config.toml
n_layer = 16
bias = "none"
init_std_down = 0.00286
lr = 0.00445
beta1 = 0.95
lr_head = 0.00532
decay_fraction = 0.611
steps = 5910
Each number is 500 + 50 x the weight over its row's rms, rounded and kept within 0 to 999. Layers, rows and columns count from 0. Numbers have three digits each. The size before them is the row's rms in percent of the matrix's.

# layer 12 MLP gate, 512x192, rms 0.302, rows 107-118, columns 0-191
100:543496521569536537427474421460477427528509461540540558468447549395440513513444464545543576485542437439441542504429526456572542452495514507481454506495519472437572415576527609450520514533644509439574509518506456551395463572524487469480579484505535542441425538485492558503617517476426498524491522541429541561492483483518474449522486533532547393516516441502463586520436463532551628519529438518467449460476458533469616559509535560506451517490533441435541560541459519438457480437470444508571520488449413519523430488469534354517502563371499455399474512492449445523507459521499499533
097:539483482486550477489470485557513541504358398462549512442486484561610495458535604512485518464545447419591533534489447547516534507395584427420587467521505533497500561507507511504477434397544511553483473571556488584487431483403501485446516446461426505536535485363500452578511497448547529445513471477555463445515433526529463441541536536464558563591546436509524547509423501526576551471574566579441551509436430482508476461512505503471418523523606477438514503486498509558454559407459509515383501522509424516445651588540567496485564520505465464499463480518530529516521514491524501571
096:539477497405485501506498503528507628566521416504549493499551503564556484531488567457556494501425515480457529494472489548576427521499474492408454509515593572468554516546542442461499545612477491409556540495528479538503537520497440472418465415529479493573481512464520498406581572464502548490449502499412448583441600548480481471512482513563564411438591516486495545472482461396525456477502506546614513446511571380524542535582579531508629518482410516475463530492437522525467530493491472557477587514429467546527566474537454568527556524460407410447495561522585485440403430482540493462
101:485501512417475519481471578433559501539593482513510477493458487503465515483556609453455526388526536438551556567491488517468532451526546500561557573548464464446530473540522620496445590459464448579533605471551437598523512472505472574537591557567464451509538537487540541519462497462522468451493508508581443504556517472527427566477485545445540476430458507530445449524541467505517555397384355471634443517449483541484416479500456495535482568487538551525527599422541485554439454430486462407463519470545452484551492505541509550460528426555526476477468490521375487532457482482608426501
098:461523488497488561591511493501369468541521400510533519555581518529468550519460475478555468383474552497612486486507507612621538512490482458418423581556428497492542429507548419490511420456500473434463586519474607553496565452369480494493525454490537550553453539451588550468490422511487471532455563490486423539485472548451455507534460451424512492521522544454494493527531495518588511496470405553438478502539466586485578500459452506522430490590457491458459495456512598493551423485519391527472559505546513492449548472491501588525548496552494430593478481368571487486485518443511520573
094:524455549450527454510523457575518505531597452583567531416524473536521486457490592585492587547493481422530612422465539500481535524510451499520462483499562472472460435439494439464440483369495502531499556553389479564455443515461430519472530440373467490517481508511516475542580397525558594536560502486576460453474476482460532526422446553403462397560521428458527492467525535472465510499673462457491407563489525532570489531527508500559491509506522513565506488481396473563483474369448535549540500528449543529511480436588481491591487433504427447506478516524502518496499512543470397516
105:510495469466542467520463530521537399416480446479456499563420542429512464509565492590565544485514535477427489403503539587488498571453537488495529466502605543455453496468510536489415442536531604361514484567569490489488432434481485509415576469507455482515500475483481532519455541508533509424500473535478498412427569585426520486527457482549521542507448364393509481472409530492475447533422520535440511494491518509539592508472431406537556516595449583443441433534431495501488563493432566444509547463490544536507546407464484518438612518520411523468422546579441500506566444546461536454
093:494453418504486540514514484483522516477546428499470392510490509579567600371492487420529473559554636429566498499421499527462451551606575542452493534518602436441464568514546420454468494510566470469423449414468512563487478450410479496501528511551523477463523586577531525541435481572428454516515469527617429454483564385539515471450492467597525522508487456448455572432445529494490486446547423456414522467513499622489597426500418495473487433493523483506522509497506549465509461459567448475549423565529541469450451476487465505495542537485527487576493554534444479485451534414497482564
099:475510563541513445580498522554481492650484548529452480495520498452529603491433574494476639510407550503556493448549492537465453536510576584597485462554501494514493427511471471527484572463413475446382418599521494551468507447539535475617468483519456487449511402554535532483461552473450497522461482443619499437475492454441426445435563457504483494499464459529512524642510573534465529504476503584539408490458406515490492578473512544476506544524484485562400542563513512436556489464454524547556437488541472479518551500491513476455532401535547532506381489527477448482579537554502443426
098:580481499493444518407528545491460450471476464527526475529488434408568519539546495409500473465546454457440481497536451544550448518509501570494490521598470406516491424546500433458525591406469553479453633475504540486410476439545476584508527409525577506593576486502455463501480485461564577518436593496506443541408509454544496553575431549474424428445497502561574576508479509438510488487483496499474500475575595560505516587467514474456571491457525506425431483549525543505482566487509448412444495367459487534510523501513480592431559536443514529508427431498523544383475406568464444465
099:535497524485541515461460516479481479426496458523498513568433409458419495531587485581469545414499502497476475475535465530589372536465591473487532551496501497470460445513554374399548533464541486456493463587451492434529516464495494574513528459479537541469481473489541493496521532431470453543527478455524455456406431450523516480380456450515549529519472522483497508536463488550443427465439367435494467493392459491458546509599564514494518561460513584459416558479468613521511482517373522550520485469476429460556514532402436456447544476486416469564647490483519447536392431442465478454
104:445460496434594547457489527426486503613432532506470491459471498403442537475486518546491558426457471512456425520481647458548536563564514549442521431496518556494477618501552529565450499372451511577465547445479546448499517454484548448482537535485414527525439553501594520566425456529503407500532472478473489489506590490490523483521448486501619497447482443519588551457494461488477555509486473512539503547401491522487451439448398589456536552479506387587535490401444581568468525481448442501442501479566551483479573514571534484436533464504471575492517427559405551528490461502526571460
# layer 12 MLP up, 512x192, rms 0.294, rows 107-117, columns 0-191
096:509492548501424431549608489442536523425418554504436392469483588482516453446513575558487447444541491523452489546473501477467539546422480488469592501518481440576527503552488558458465501519540515573461426557475455434574403456528518546538516456530492529440490556529474473450571541558481444520490464578385387473581451533506470438455518557454549481419603496565365498590437523500489508467494494510524597521552487509412435475542485512480521528531568557546454456501491591525551435619544403535540409573506520490444523525518508455551504494552443559509468532553518539495513588421575519492
102:511470439460542510436490497586362546495474465554472501445494454410589496487490520516463500453571468445516468441451542553425578618541444468484628510540530440498483456424497529517505486462473510499498459475495510522454524503509514482438542487483431425544509576592509550416545450459555509384458451549521595568526549409542508415505568500478488434459424415507478540487374494518550495530523553452605537474508522504485513573512494524520537523575428577539426428487404556573546475494537515430525527482495593468523437517434623428435534533526411474549465454463532531489496443467505427555
094:544580519534539540643526527550502502601564545493382569562516532473469473491546542557567515484438584495564467400493553553529545530437478460529490524515437440513430476504526539537483585422582519507487482462497543533456513494495467399473508516482430422543554439509476465424527529618504556501446419452537461547448495510556499416539502574549569489492511557466492436546505498542539513618453597536422587544478526457605414467432509469441533528585533436469571519485521376469474519454503513513474527566501487506474444460433475453553533544521505410405461439494513488428474556459508527593
103:565525482620547490541476450516474403541457458446408522544491437527476512513484489461534479511557525495416499492503497520501441547581617493484541430489526495562574455444602530504443487499546529572540494476428487554404500493495456450551511579487545575522565488488602567493468642477579529508498498512544550586485476556555489449602499548618444520436498506513482511481508528502458515452421511599552453318533525363469338529521422531459497511527463559486536537587484485533552468495508475541539456477466542415540496425535483468500523480512532539537493511486520481464459491411462542491
103:441554582477508549517489516421410522527585480472456591544472445447606545461529561525517536515453471500485465514546536528490616423470471561410423521469476490534506537521528497449471513448431584514525512534491519549489504437515380581534507513603503533433473592501527533440499592491599507426544533546526608500512452459488585572611584457552569433544382544492522472535507482507551507478450573529549520476505522596460467546495461509501518524567471537495511451451514483522479442445394472526581576529541438528566535500555477560383527428466528494567480587512454481457553507486484384476
090:507549471516467503455370530481404436502540480514444457491519547556567522550598502512425477585508413510531518474448633532538533501599482506459461471487564448542568563489467379603546481537470419492510502517462436429496499450505525527512543544484535480472503441479530565570493502575537423475435615550554453515528480498489444434526454453490512456515505554546572491483495536592479469522471432560530620566412516509522469407598485473460540507366533545560567567508486574487485459484479447482520590550545479483486515531411508552438472440499583513515535604440492577550449473513560561508
106:546486454479505546464509482553496557441513490470476452503573556552542478608490457479500456418597564540561512414475481429546520417532509481569520491542601484556443513474481483496589553497525522438490513480527405597467499591461564420526509521495576587484544524595458529551518433510425600647536519521486462520463461474481533479427403442617509534451494503584466437465514419523477513455510494536470488484435468464524553470430565475571454498493440486444582482485516622511571511452489537471503491611442563397499539524446423483519501444534533580504468430532488559460549566576553549473
093:335573527505498484491508470561543461541444532508497461560493504634497567462528453422493428463458478559513560476479562535516446446514529469523518592457474462499435501493472520436458535558525475468444561491524466579452472532590529570551546472399495611557491431496513568477466568540531486492495568464569479580425483573467458531485472390543547526569513468540514411509469503471543535514523441541573486621477530394544411548463504583510450529544451416544502546437372557507438601527514464504573445509441435542524535574556510527507525526481504463488539512476537469411545473527425580495
100:464529638513627556534505515462609448544541485510541484433556521430559458464415566459460480452562542485598498595466460448461478572419506483538439469565495463449478510497517431506450542545495514519449456564558506472548565454540494558462552459545540467599588501509430377544452493439514503532510571534470466454473511387502476487446393506563500596435441425488428454510517544440434446508525407465496420517516536470397546522512525429544498570504504495540516504461433484475586527500549530549498496522534573474484508483541461495527423514520403557595525521500456425514566423502446468582
099:462464540448409506517516384509502510412421467476628553486523515521546423514552590519495526447459537465472472456463556548539510441542450573489502514476492510522524444545483545503571511537450507490587466580578477448458458459519496506484445440472480531395477493534512556392428514535507457459466497424454520528473452578570501548525550520507528410517456547657577475519492471509570470495463589611505415570514496393476500470471490453536484596501424540474539454485457470557533536550577421397447465454504500499565469539480550451537500462447487430395497392495548437561505452568473410488
098:504552501493506368541519518475499542449492410432554478499577479580523564492485488528492514513534510509435524454573545589480440574415417508452536431515450459420589496536402512445478467478467478403529487396441457468525409485497469496457499529543555476454467552485584506457522515492501425517457519492559531488529610489451500544436546447447537502430482583534505519594474537542548490559462533513506540489521398557562545476516527539497467581599523527485502488557531518524473447498538546484460607551593501582525531549444608469658430409495479534435468487580464575426432436558533476474
# layer 12 MLP down (transposed), 512x192, rms 0.302, rows 107-117, columns 0-191
105:624506537496454418526477553545486442514475518497457459539492511449489534502501543471573512430462406492476540554465498457518566526517446525546529546524457456486430464528529580521415405465542492507462498510567570464450563384492510502481529484405471503507489476539529421590502550512561494508494476477368508514468573513472489469512544583581487523516606496533523507464581557475472530497398569501501542533446544464485488436581498511522537465538391463510544452502539457460563401517413420495408387476482572412473469507557462457520420455607491519438547513534587535507561574432654445527
100:547419545466508531525457497438516582447389491427441515431486490423435440521499491619436592466516445501596431503525460474465494572507429588541521403456445530570569545447443502515520492556561475556557460490504547494515541476528434512547453550468525535515428462462542425488513530547486433406463552464553538480456518497496497481533458466480483554465531439511571576536526552575463487437497416476530531472401542565560570608512502498510556483524483578497543504423506590461499537565452518542468492530526511505512411530454547625486495495588455560534555427523628515437463507429451608426
098:470474550537534509556548536544441449437464480434414504484603552413473488464365478561460578513485506474434552449474463534444532596499502553440484568519589413531432470455536455546430533535471525523501501497503531387477479484505422446474481450521477541480501525558425503434481492538538598516455515552477565599355553506484441531482471472428473502469429560552524645529413550499494490546431586583531532469552488514475406450432506525565456615564422521502493566547551500545534476598562475517515468487508512524565487458558492475470507547541460573458456548455473532426482506429473544545
099:569554532597457624467468454543555441510514473502498433521540488580515511392530544427541557529440494545434469484439501503543522543454501465555540537543486495470563433552413611434492505515412593492496476385402479469558491463544485540457586511461501405554427485471536506520536525482454627510528554472558463523537529354501518519455529486451598494373497454477522517462437388532521509461462457467599446574506430532464565474509458487627482479578494492551574573534549503528459521463549530436536514500562488445471574488470508471539525524468537514509510466554531557449434483543479426514
100:548452514500548515555480547419502466517520502509468527460488494648528512504595450516470498529437526440424445482599460485543551499499509508491531462523496494484497579529506465483522473433439528547535480504402470500459495471457447427539577514495494561422471535394577584500531437522501504427475450449445620510436493483439502550468416536521457532582486487429511500442455521525424464532504489528384549544521498378545487537413504494509588478571484619530482486487476591541428551481565431534553497530580438480481433434478593381481617489445446554513546519497419459384432494519451560509
097:518502482452516533420449545481392442450470486503482534519453493475569537528457453498508552532465433508523458560505412608444500572483557473507506461516380449539483440446508610536570535533429481436516493514459508472406454540478472569428595475446467512531489545439578433500534502506557475541567556601521489627572411610430588474499436526493600542506439458518596543472498510500566545483479505474542466534372480421542551493480459523571498470469514490559464441439680525483523436543486446409486511463539543499537474495517529549513473441528569506442500448530574489567549505488485476499
106:490486397568447565527538466532476517547542546566540452509479502545545483547485441481511427509580408455503509567539521410564481517364487486513402506546452483457490503514500474395562560482477589467424532442491483458502543508467455503539491482513579434437596468554486516491514471538492500529508487514457532460525497414447390494417477475593556391484535497544410506504545450514538500522494479506612498513421511476514527470532498507403468573488548494482498586514470534595517633613511562566569548555489561548566440491517538542501502523502424528491587502436500407431554489353519509582
094:509575455487498435459559397482477402494468473454467454431549539538507497465390448459506472516559623562445444489540523466514447507495527479527397497423397488533522491436497526549320509544566425520509467539422521518494447520547517514625474512434475575547481411508457494508485501502484484484473400457545530409475469509510558503442434468538513526484460500542444485578577500513476538599495504527457521501464431594463470399458593539457543484482440604396449447389417502456473475559430520484454476537560460517517548491493485445543479489481567450496489485512621554532521506539529450466
100:546500594405516490466528437403567440422425478531395488463569429509503478537451506453496490506373527479443556521528470545471513586436519428466489580518553488467437533439414472497329519549462456519518468576421473514559470443560481422420514481463434457494498468485534620555537525463491484466521540475509531406518534547453414504506507455492481463418465452446525496500440553539536495519549522488597468505577489509418503468503461535494426469429427565586492542574504489489498545503429484448463597517517549448471525488596455475577415548565475542473521565504425533418421450486540532516
097:561456498490553575481604607473468458508457476399494510511371483483509484478481473544510535535462472432452417527508379517486584454489436615561561561451489472485431543531538437443418453524475393496542558436431526437593472530505509556462463490480467446460583553499511482465473605623565526432528459489429494535419453479484488484488499527535555477422522444478486621481523480566501475500530615521471476456556495512520575479502474529488496511593540491541521537491497542563538626527495497508515450502430489522464477466471455425537539564535643546499545435565450539483542565544560553475
107:507513470411475347446489487462544534459519482473482493525484620493492595512423608453519527511475522530566482522535378445476471577572552475425550487471539493538470560473495534494453432592627433427487507452493444547432544479549492495486419546528489473510484457432526564526525529466377436509511511498458433483532458462491538466488524464451478468494513563501556521508485397476414416518574588550449508506380494514465522581547540495465477490572495555561441527555500477576511448440496413469463556428638519500450457544454530433555565525505509507521459518526549433522441491545561613542